From a checkpoint of a small transformer trained on Wikipedia.
Size: 12 layers, width 320, 10 heads of 32, MLP 1280 tanh GELU, vocabulary 8192, 17.6M parameters.
Each number is 200 + 30 x the weight over its row's rms, rounded and kept within 0 to 999. Layers, rows and columns count from 0. The size before them is the row's rms in percent of the matrix's.

# up: layer 7 MLP up, 1280x320, rms 0.101, rows 105-114, columns 0-159
# down: layer 7 MLP down (transposed), 1280x320, rms 0.106, rows 105-114, columns 0-159
up105,115,179,163,191,219,165,199,190,234,153,272,214,172,155,192,170,162,223,217,219,239,206,262,237,160,295,226,203,226,175,211,149,180,188,193,202,217,235,165,156,231,198,250,191,238,170,209,202,167,185,177,177,176,225,203,214,245,184,210,213,212,191,167,192,181,212,192,141,184,172,183,202,258,144,219,194,226,238,165,183,228,228,215,210,181,203,199,195,161,225,160,171,177,205,147,191,206,202,189,213,200,233,202,212,199,190,225,194,149,231,196,197,204,201,212,178,218,196,141,184,146,172,171,174,238,209,237,186,262,234,225,186,212,168,163,185,157,186,217,228,237,195,238,141,201,169,209,276,237,219,228,184,245,177,186,207,166,233,176,217,207
down105,105,179,221,227,192,239,168,154,211,172,229,174,228,252,186,227,211,219,220,204,167,230,185,176,188,188,164,174,198,203,190,208,199,168,169,205,189,221,190,226,189,170,229,164,201,251,268,237,191,168,228,249,192,211,143,170,180,249,154,217,172,261,150,202,161,176,218,180,137,137,253,205,210,188,204,202,194,213,221,200,175,183,176,191,168,172,219,192,195,166,181,204,202,224,209,183,241,169,199,184,219,211,183,178,182,210,257,225,161,236,188,224,244,221,188,200,231,195,164,177,206,190,213,216,194,218,232,189,177,229,212,168,193,232,154,171,234,218,164,162,266,237,219,243,195,170,223,225,190,200,144,242,189,204,180,184,193,218,207,301,254
up106,096,164,218,163,192,205,198,203,240,239,260,179,157,145,201,142,193,202,201,246,162,154,208,226,229,228,168,206,224,225,232,221,242,164,204,157,164,260,191,178,168,209,187,224,223,218,269,163,187,203,200,164,133,197,205,164,167,252,178,244,194,230,224,242,227,195,137,178,251,243,244,244,169,190,221,208,197,228,203,215,196,277,174,189,226,261,185,206,200,156,173,132,163,213,196,195,230,194,187,239,210,214,167,197,222,180,191,194,191,220,260,178,180,218,189,148,200,212,194,173,190,151,198,175,226,258,203,196,252,201,214,180,200,203,208,172,189,206,181,121,188,187,215,167,202,191,242,205,231,189,204,197,201,188,180,240,217,198,186,195,205
down106,098,230,199,220,158,199,219,192,168,151,235,218,206,203,160,232,210,186,139,208,174,176,212,197,172,222,168,168,204,193,243,233,243,187,177,269,161,161,204,206,152,247,213,180,186,223,161,231,209,234,222,178,182,223,216,195,212,183,220,188,202,138,164,233,218,233,132,131,197,146,152,190,194,181,189,223,241,138,217,135,190,182,211,200,247,225,186,181,211,215,204,224,155,230,188,174,215,209,200,218,175,172,182,199,192,202,177,208,227,121,233,218,207,181,158,228,174,197,158,220,201,200,227,193,207,199,214,232,196,204,211,183,192,200,175,223,196,188,168,197,172,130,196,209,245,199,176,217,183,220,250,217,206,228,180,228,151,205,227,229,233
up107,105,175,210,176,198,148,202,195,209,199,243,182,179,224,168,165,182,231,191,203,166,204,221,242,217,206,218,208,172,200,223,207,176,221,193,216,165,220,236,212,249,227,214,257,176,158,245,212,198,191,217,220,234,159,210,223,255,212,147,226,224,198,226,190,199,219,210,111,214,155,171,217,216,149,173,175,236,225,130,177,199,178,178,197,161,175,219,249,211,180,231,194,193,151,229,188,190,259,163,137,217,191,235,169,160,235,201,199,214,233,239,210,177,150,180,271,221,229,190,218,237,205,234,221,187,157,197,228,177,233,180,167,181,234,203,184,218,208,188,186,156,233,261,291,199,168,201,191,197,205,179,249,244,172,191,163,194,186,169,231,214
down107,102,175,161,174,173,109,149,167,195,177,254,205,150,214,201,201,86,191,244,204,226,165,228,247,199,160,203,200,194,209,182,201,144,193,204,191,242,206,193,231,231,195,183,224,199,213,210,203,227,211,226,192,182,192,227,186,170,217,223,244,265,168,197,210,213,188,240,183,215,174,203,191,174,158,230,155,167,209,217,190,200,165,215,210,208,215,196,178,151,240,205,127,198,234,200,178,192,175,200,225,187,230,173,182,209,190,162,249,195,243,166,209,179,181,200,213,185,236,239,160,216,179,195,145,183,193,193,193,221,214,229,244,242,213,207,198,217,195,246,126,147,204,254,130,235,204,197,256,258,232,198,184,198,212,186,219,190,266,192,209,212
up108,101,145,182,215,213,199,193,143,214,191,155,224,165,263,202,173,210,194,202,240,216,220,171,203,246,139,267,234,179,265,276,168,203,193,198,184,210,221,230,213,179,215,149,213,128,147,207,193,153,173,185,220,175,203,224,252,215,247,224,170,219,212,236,126,219,188,226,205,207,204,193,206,208,205,248,224,189,236,220,192,181,169,154,208,259,216,223,156,167,205,189,162,269,186,265,207,232,139,227,217,200,213,180,189,180,193,228,222,238,192,208,170,123,190,205,208,238,217,168,200,200,192,220,222,205,199,217,178,166,211,194,247,204,181,153,181,199,153,213,192,175,167,181,208,192,203,146,186,172,174,278,178,156,236,210,210,213,177,250,202,194
down108,100,227,241,174,198,248,226,235,198,189,186,217,212,213,210,239,184,188,210,237,207,211,196,215,200,193,202,181,181,182,198,172,160,202,218,202,238,186,170,220,169,219,228,240,188,307,161,192,176,161,222,199,163,146,220,223,199,191,175,215,206,227,182,211,176,149,169,179,163,280,233,185,171,188,221,177,196,170,218,258,182,186,160,166,196,231,202,199,233,199,241,200,223,171,209,194,238,216,218,111,204,186,211,168,208,214,250,185,203,217,205,217,192,217,180,213,202,236,192,228,219,205,196,228,234,193,228,207,179,189,231,192,192,258,228,205,187,169,197,177,238,201,194,223,204,162,229,200,187,173,207,199,138,208,155,217,166,141,169,233,236
up109,102,179,202,221,197,197,200,120,222,205,226,184,196,210,240,192,206,189,212,218,195,222,175,192,145,185,209,193,174,278,212,233,195,180,173,198,124,133,227,157,255,179,248,233,215,205,140,167,188,236,286,190,243,263,222,187,235,216,194,249,228,245,235,226,206,150,224,142,204,221,166,196,245,196,200,221,239,247,197,173,165,228,168,141,186,125,119,205,215,207,212,165,158,163,185,189,230,213,241,192,227,215,222,168,178,161,188,201,168,266,152,221,191,166,202,186,244,179,234,141,178,182,222,172,176,185,192,224,168,202,184,138,230,178,148,212,220,173,243,223,196,194,174,216,224,216,210,184,216,155,192,196,178,164,207,191,209,191,203,194,157
down109,104,256,181,237,206,211,246,198,134,217,173,198,269,196,234,199,223,191,188,147,226,193,209,225,238,163,187,175,198,177,184,222,207,211,169,183,140,239,212,215,256,209,193,177,170,195,179,233,193,172,208,256,207,197,196,156,239,199,218,222,220,228,165,179,138,225,186,184,173,172,216,215,233,210,207,200,163,182,226,215,277,159,197,208,204,204,241,211,205,139,240,231,201,205,186,203,187,167,235,209,201,206,133,184,214,214,177,215,166,180,227,190,192,231,199,150,161,219,188,198,259,158,191,182,198,193,168,236,135,196,181,192,193,236,230,225,173,175,177,231,199,221,192,222,252,172,185,216,202,234,219,197,163,167,158,213,143,163,188,183,173
up110,098,143,182,210,212,158,187,229,182,198,202,216,162,228,163,220,215,237,150,230,168,246,187,195,189,159,209,131,174,169,205,226,199,200,196,218,150,167,206,237,238,149,225,207,194,232,181,187,180,180,182,197,228,198,218,204,196,231,159,225,216,187,207,212,209,193,155,179,201,254,175,210,209,194,169,160,195,173,220,240,203,159,172,183,192,235,188,193,202,182,224,208,161,205,222,128,186,170,217,227,246,244,249,229,138,233,186,239,181,210,218,153,219,164,228,201,200,167,198,163,194,152,222,239,198,245,185,202,211,170,201,206,214,155,226,223,203,210,206,180,252,224,204,250,259,157,167,199,178,184,207,181,202,215,189,210,198,223,199,204,184
down110,106,248,238,190,197,223,136,152,222,193,214,182,190,184,230,199,146,209,220,200,173,214,213,169,199,230,190,180,175,166,192,235,194,217,154,182,244,234,240,162,229,169,191,132,208,211,208,163,158,239,200,228,186,184,165,205,190,170,160,206,219,146,195,203,230,174,247,178,212,166,208,199,240,190,192,237,233,200,194,214,209,207,220,198,268,192,245,234,167,232,168,190,229,231,220,209,201,174,167,193,191,168,263,186,162,179,254,243,185,177,185,201,196,202,183,162,243,207,272,179,185,270,210,170,227,208,254,175,148,194,189,151,220,223,205,196,227,178,232,205,202,235,104,195,153,176,223,197,228,215,157,233,207,187,178,220,212,221,162,192,203
up111,105,197,131,206,261,217,168,211,185,162,202,206,202,197,151,192,182,225,240,154,250,246,216,223,243,231,210,250,201,235,156,198,167,234,158,224,146,168,193,153,193,223,203,183,235,248,221,187,215,200,210,199,179,197,232,223,178,179,156,186,197,227,229,204,205,205,236,172,205,203,149,213,216,238,189,237,212,265,213,217,201,187,227,179,191,191,229,175,235,216,201,202,228,214,212,186,180,140,133,175,289,196,184,190,212,213,224,193,108,214,209,255,238,188,219,168,218,148,191,206,156,158,168,228,173,190,160,174,195,210,184,187,186,244,163,232,176,156,205,207,247,258,200,214,175,176,196,230,145,228,199,199,181,204,195,182,194,150,230,165,171
down111,116,198,191,229,210,152,193,188,209,226,190,187,213,224,184,213,195,223,223,227,162,145,163,200,226,146,208,187,180,186,164,178,220,242,214,207,169,210,183,187,197,185,195,220,126,179,196,214,178,205,261,154,258,175,139,197,156,230,254,216,212,142,173,165,175,229,178,214,195,233,204,262,264,174,150,215,230,217,203,159,165,205,203,149,212,222,169,187,165,187,142,138,195,126,152,161,257,240,248,248,159,165,187,163,253,260,191,180,235,181,183,188,202,167,187,268,202,211,198,188,226,229,211,174,158,243,191,203,252,226,193,217,171,212,176,223,211,204,135,206,186,129,208,224,172,167,195,160,234,213,231,222,204,194,173,226,187,176,164,182,196
up112,106,179,173,195,217,183,200,273,221,234,178,166,227,188,187,187,155,224,202,219,169,221,189,158,204,213,221,229,156,200,231,222,229,222,208,246,224,207,176,242,249,204,163,232,148,192,229,232,209,203,199,192,212,232,194,210,226,242,178,150,199,150,204,178,201,180,180,262,194,147,185,238,241,208,232,169,172,207,249,153,197,198,193,186,190,176,207,186,187,205,201,204,211,264,176,287,215,187,153,166,202,270,190,175,203,189,185,196,230,182,193,230,142,191,272,197,204,169,210,157,200,202,205,208,187,186,181,190,202,211,223,177,198,194,204,182,172,206,194,168,136,209,203,217,219,219,148,274,201,227,240,184,205,185,189,194,136,210,205,229,199
down112,105,200,181,201,222,222,201,218,186,216,191,214,226,184,178,212,198,234,177,191,212,136,190,173,141,154,224,164,165,197,239,205,250,195,268,194,148,212,221,185,200,106,195,273,221,183,203,174,240,196,235,169,167,188,190,198,212,170,205,167,211,226,213,213,217,181,178,198,218,164,163,237,192,206,183,188,182,191,127,229,163,190,161,246,195,217,134,205,235,239,173,175,186,206,173,179,242,207,205,267,240,200,220,158,232,200,209,215,199,116,136,181,197,182,159,181,206,200,158,174,250,178,232,212,235,220,244,195,212,219,290,182,190,178,198,179,193,183,233,202,183,170,199,135,230,133,235,180,245,167,225,216,176,225,256,221,237,173,270,156,144
up113,098,137,197,203,160,155,156,124,183,168,221,181,235,164,189,208,190,216,266,216,217,194,182,235,220,187,233,197,202,146,174,185,204,202,172,176,191,200,231,188,202,194,176,173,219,170,182,177,209,222,256,257,219,198,196,154,191,227,205,218,196,217,190,203,185,150,188,193,164,229,225,184,255,233,259,240,189,201,214,204,199,186,249,217,240,156,191,226,187,223,181,188,186,154,198,275,205,208,226,214,200,226,222,194,173,165,248,212,258,222,227,188,209,207,214,261,219,180,199,179,187,144,210,182,217,193,162,210,223,160,237,224,233,200,207,203,174,199,200,291,188,147,190,163,176,204,155,181,209,218,202,162,246,233,135,164,159,243,199,199,179
down113,100,223,183,198,196,250,209,212,190,157,214,239,189,233,177,170,214,146,201,206,200,218,196,267,190,234,148,188,204,222,175,181,168,186,183,232,189,182,188,249,169,170,198,118,162,164,216,191,169,161,219,199,223,224,162,168,212,161,171,231,218,219,227,206,192,201,205,235,139,204,206,241,226,195,177,213,209,226,180,212,170,207,203,198,178,211,225,229,235,240,207,169,239,219,169,178,257,125,197,236,135,220,178,260,191,192,204,149,217,185,203,237,242,221,247,192,161,193,153,241,215,175,231,207,229,220,181,195,147,161,216,202,160,210,198,216,221,179,257,211,241,111,190,192,215,210,215,206,181,180,250,194,188,158,191,175,179,210,195,265,180
up114,102,173,192,175,206,199,186,222,168,232,174,161,205,212,193,177,227,195,197,215,203,220,151,188,203,187,213,199,179,195,234,212,220,196,182,194,213,260,164,203,154,167,184,134,228,222,183,189,190,173,208,240,155,154,207,225,167,217,209,227,175,238,242,230,225,129,225,178,115,227,141,243,212,145,246,223,182,202,133,185,205,196,191,195,216,166,216,250,205,175,193,211,208,187,189,238,237,206,186,204,258,177,192,209,209,245,158,271,177,181,239,205,208,161,215,157,247,271,214,234,218,212,219,253,223,265,201,196,201,224,212,159,184,177,216,218,216,260,178,251,204,209,213,205,187,192,197,216,210,225,222,237,223,217,184,190,183,126,212,211,214
down114,100,236,259,184,154,206,212,218,171,210,205,195,233,211,177,265,222,180,241,192,283,228,174,202,189,196,250,197,164,166,183,190,208,139,175,145,204,179,177,184,250,212,243,199,231,216,221,136,239,249,207,211,166,199,167,195,214,156,223,185,241,194,210,184,196,247,199,196,269,182,218,199,182,244,216,213,189,225,132,210,164,196,173,212,177,156,173,185,181,236,200,217,225,240,186,172,203,140,239,183,198,234,159,214,200,191,219,214,199,231,188,246,223,217,218,197,181,211,212,182,143,193,190,159,223,214,145,184,205,190,221,248,146,194,214,165,166,167,195,216,243,177,253,184,151,218,252,201,222,222,236,221,259,161,181,208,188,178,145,235,150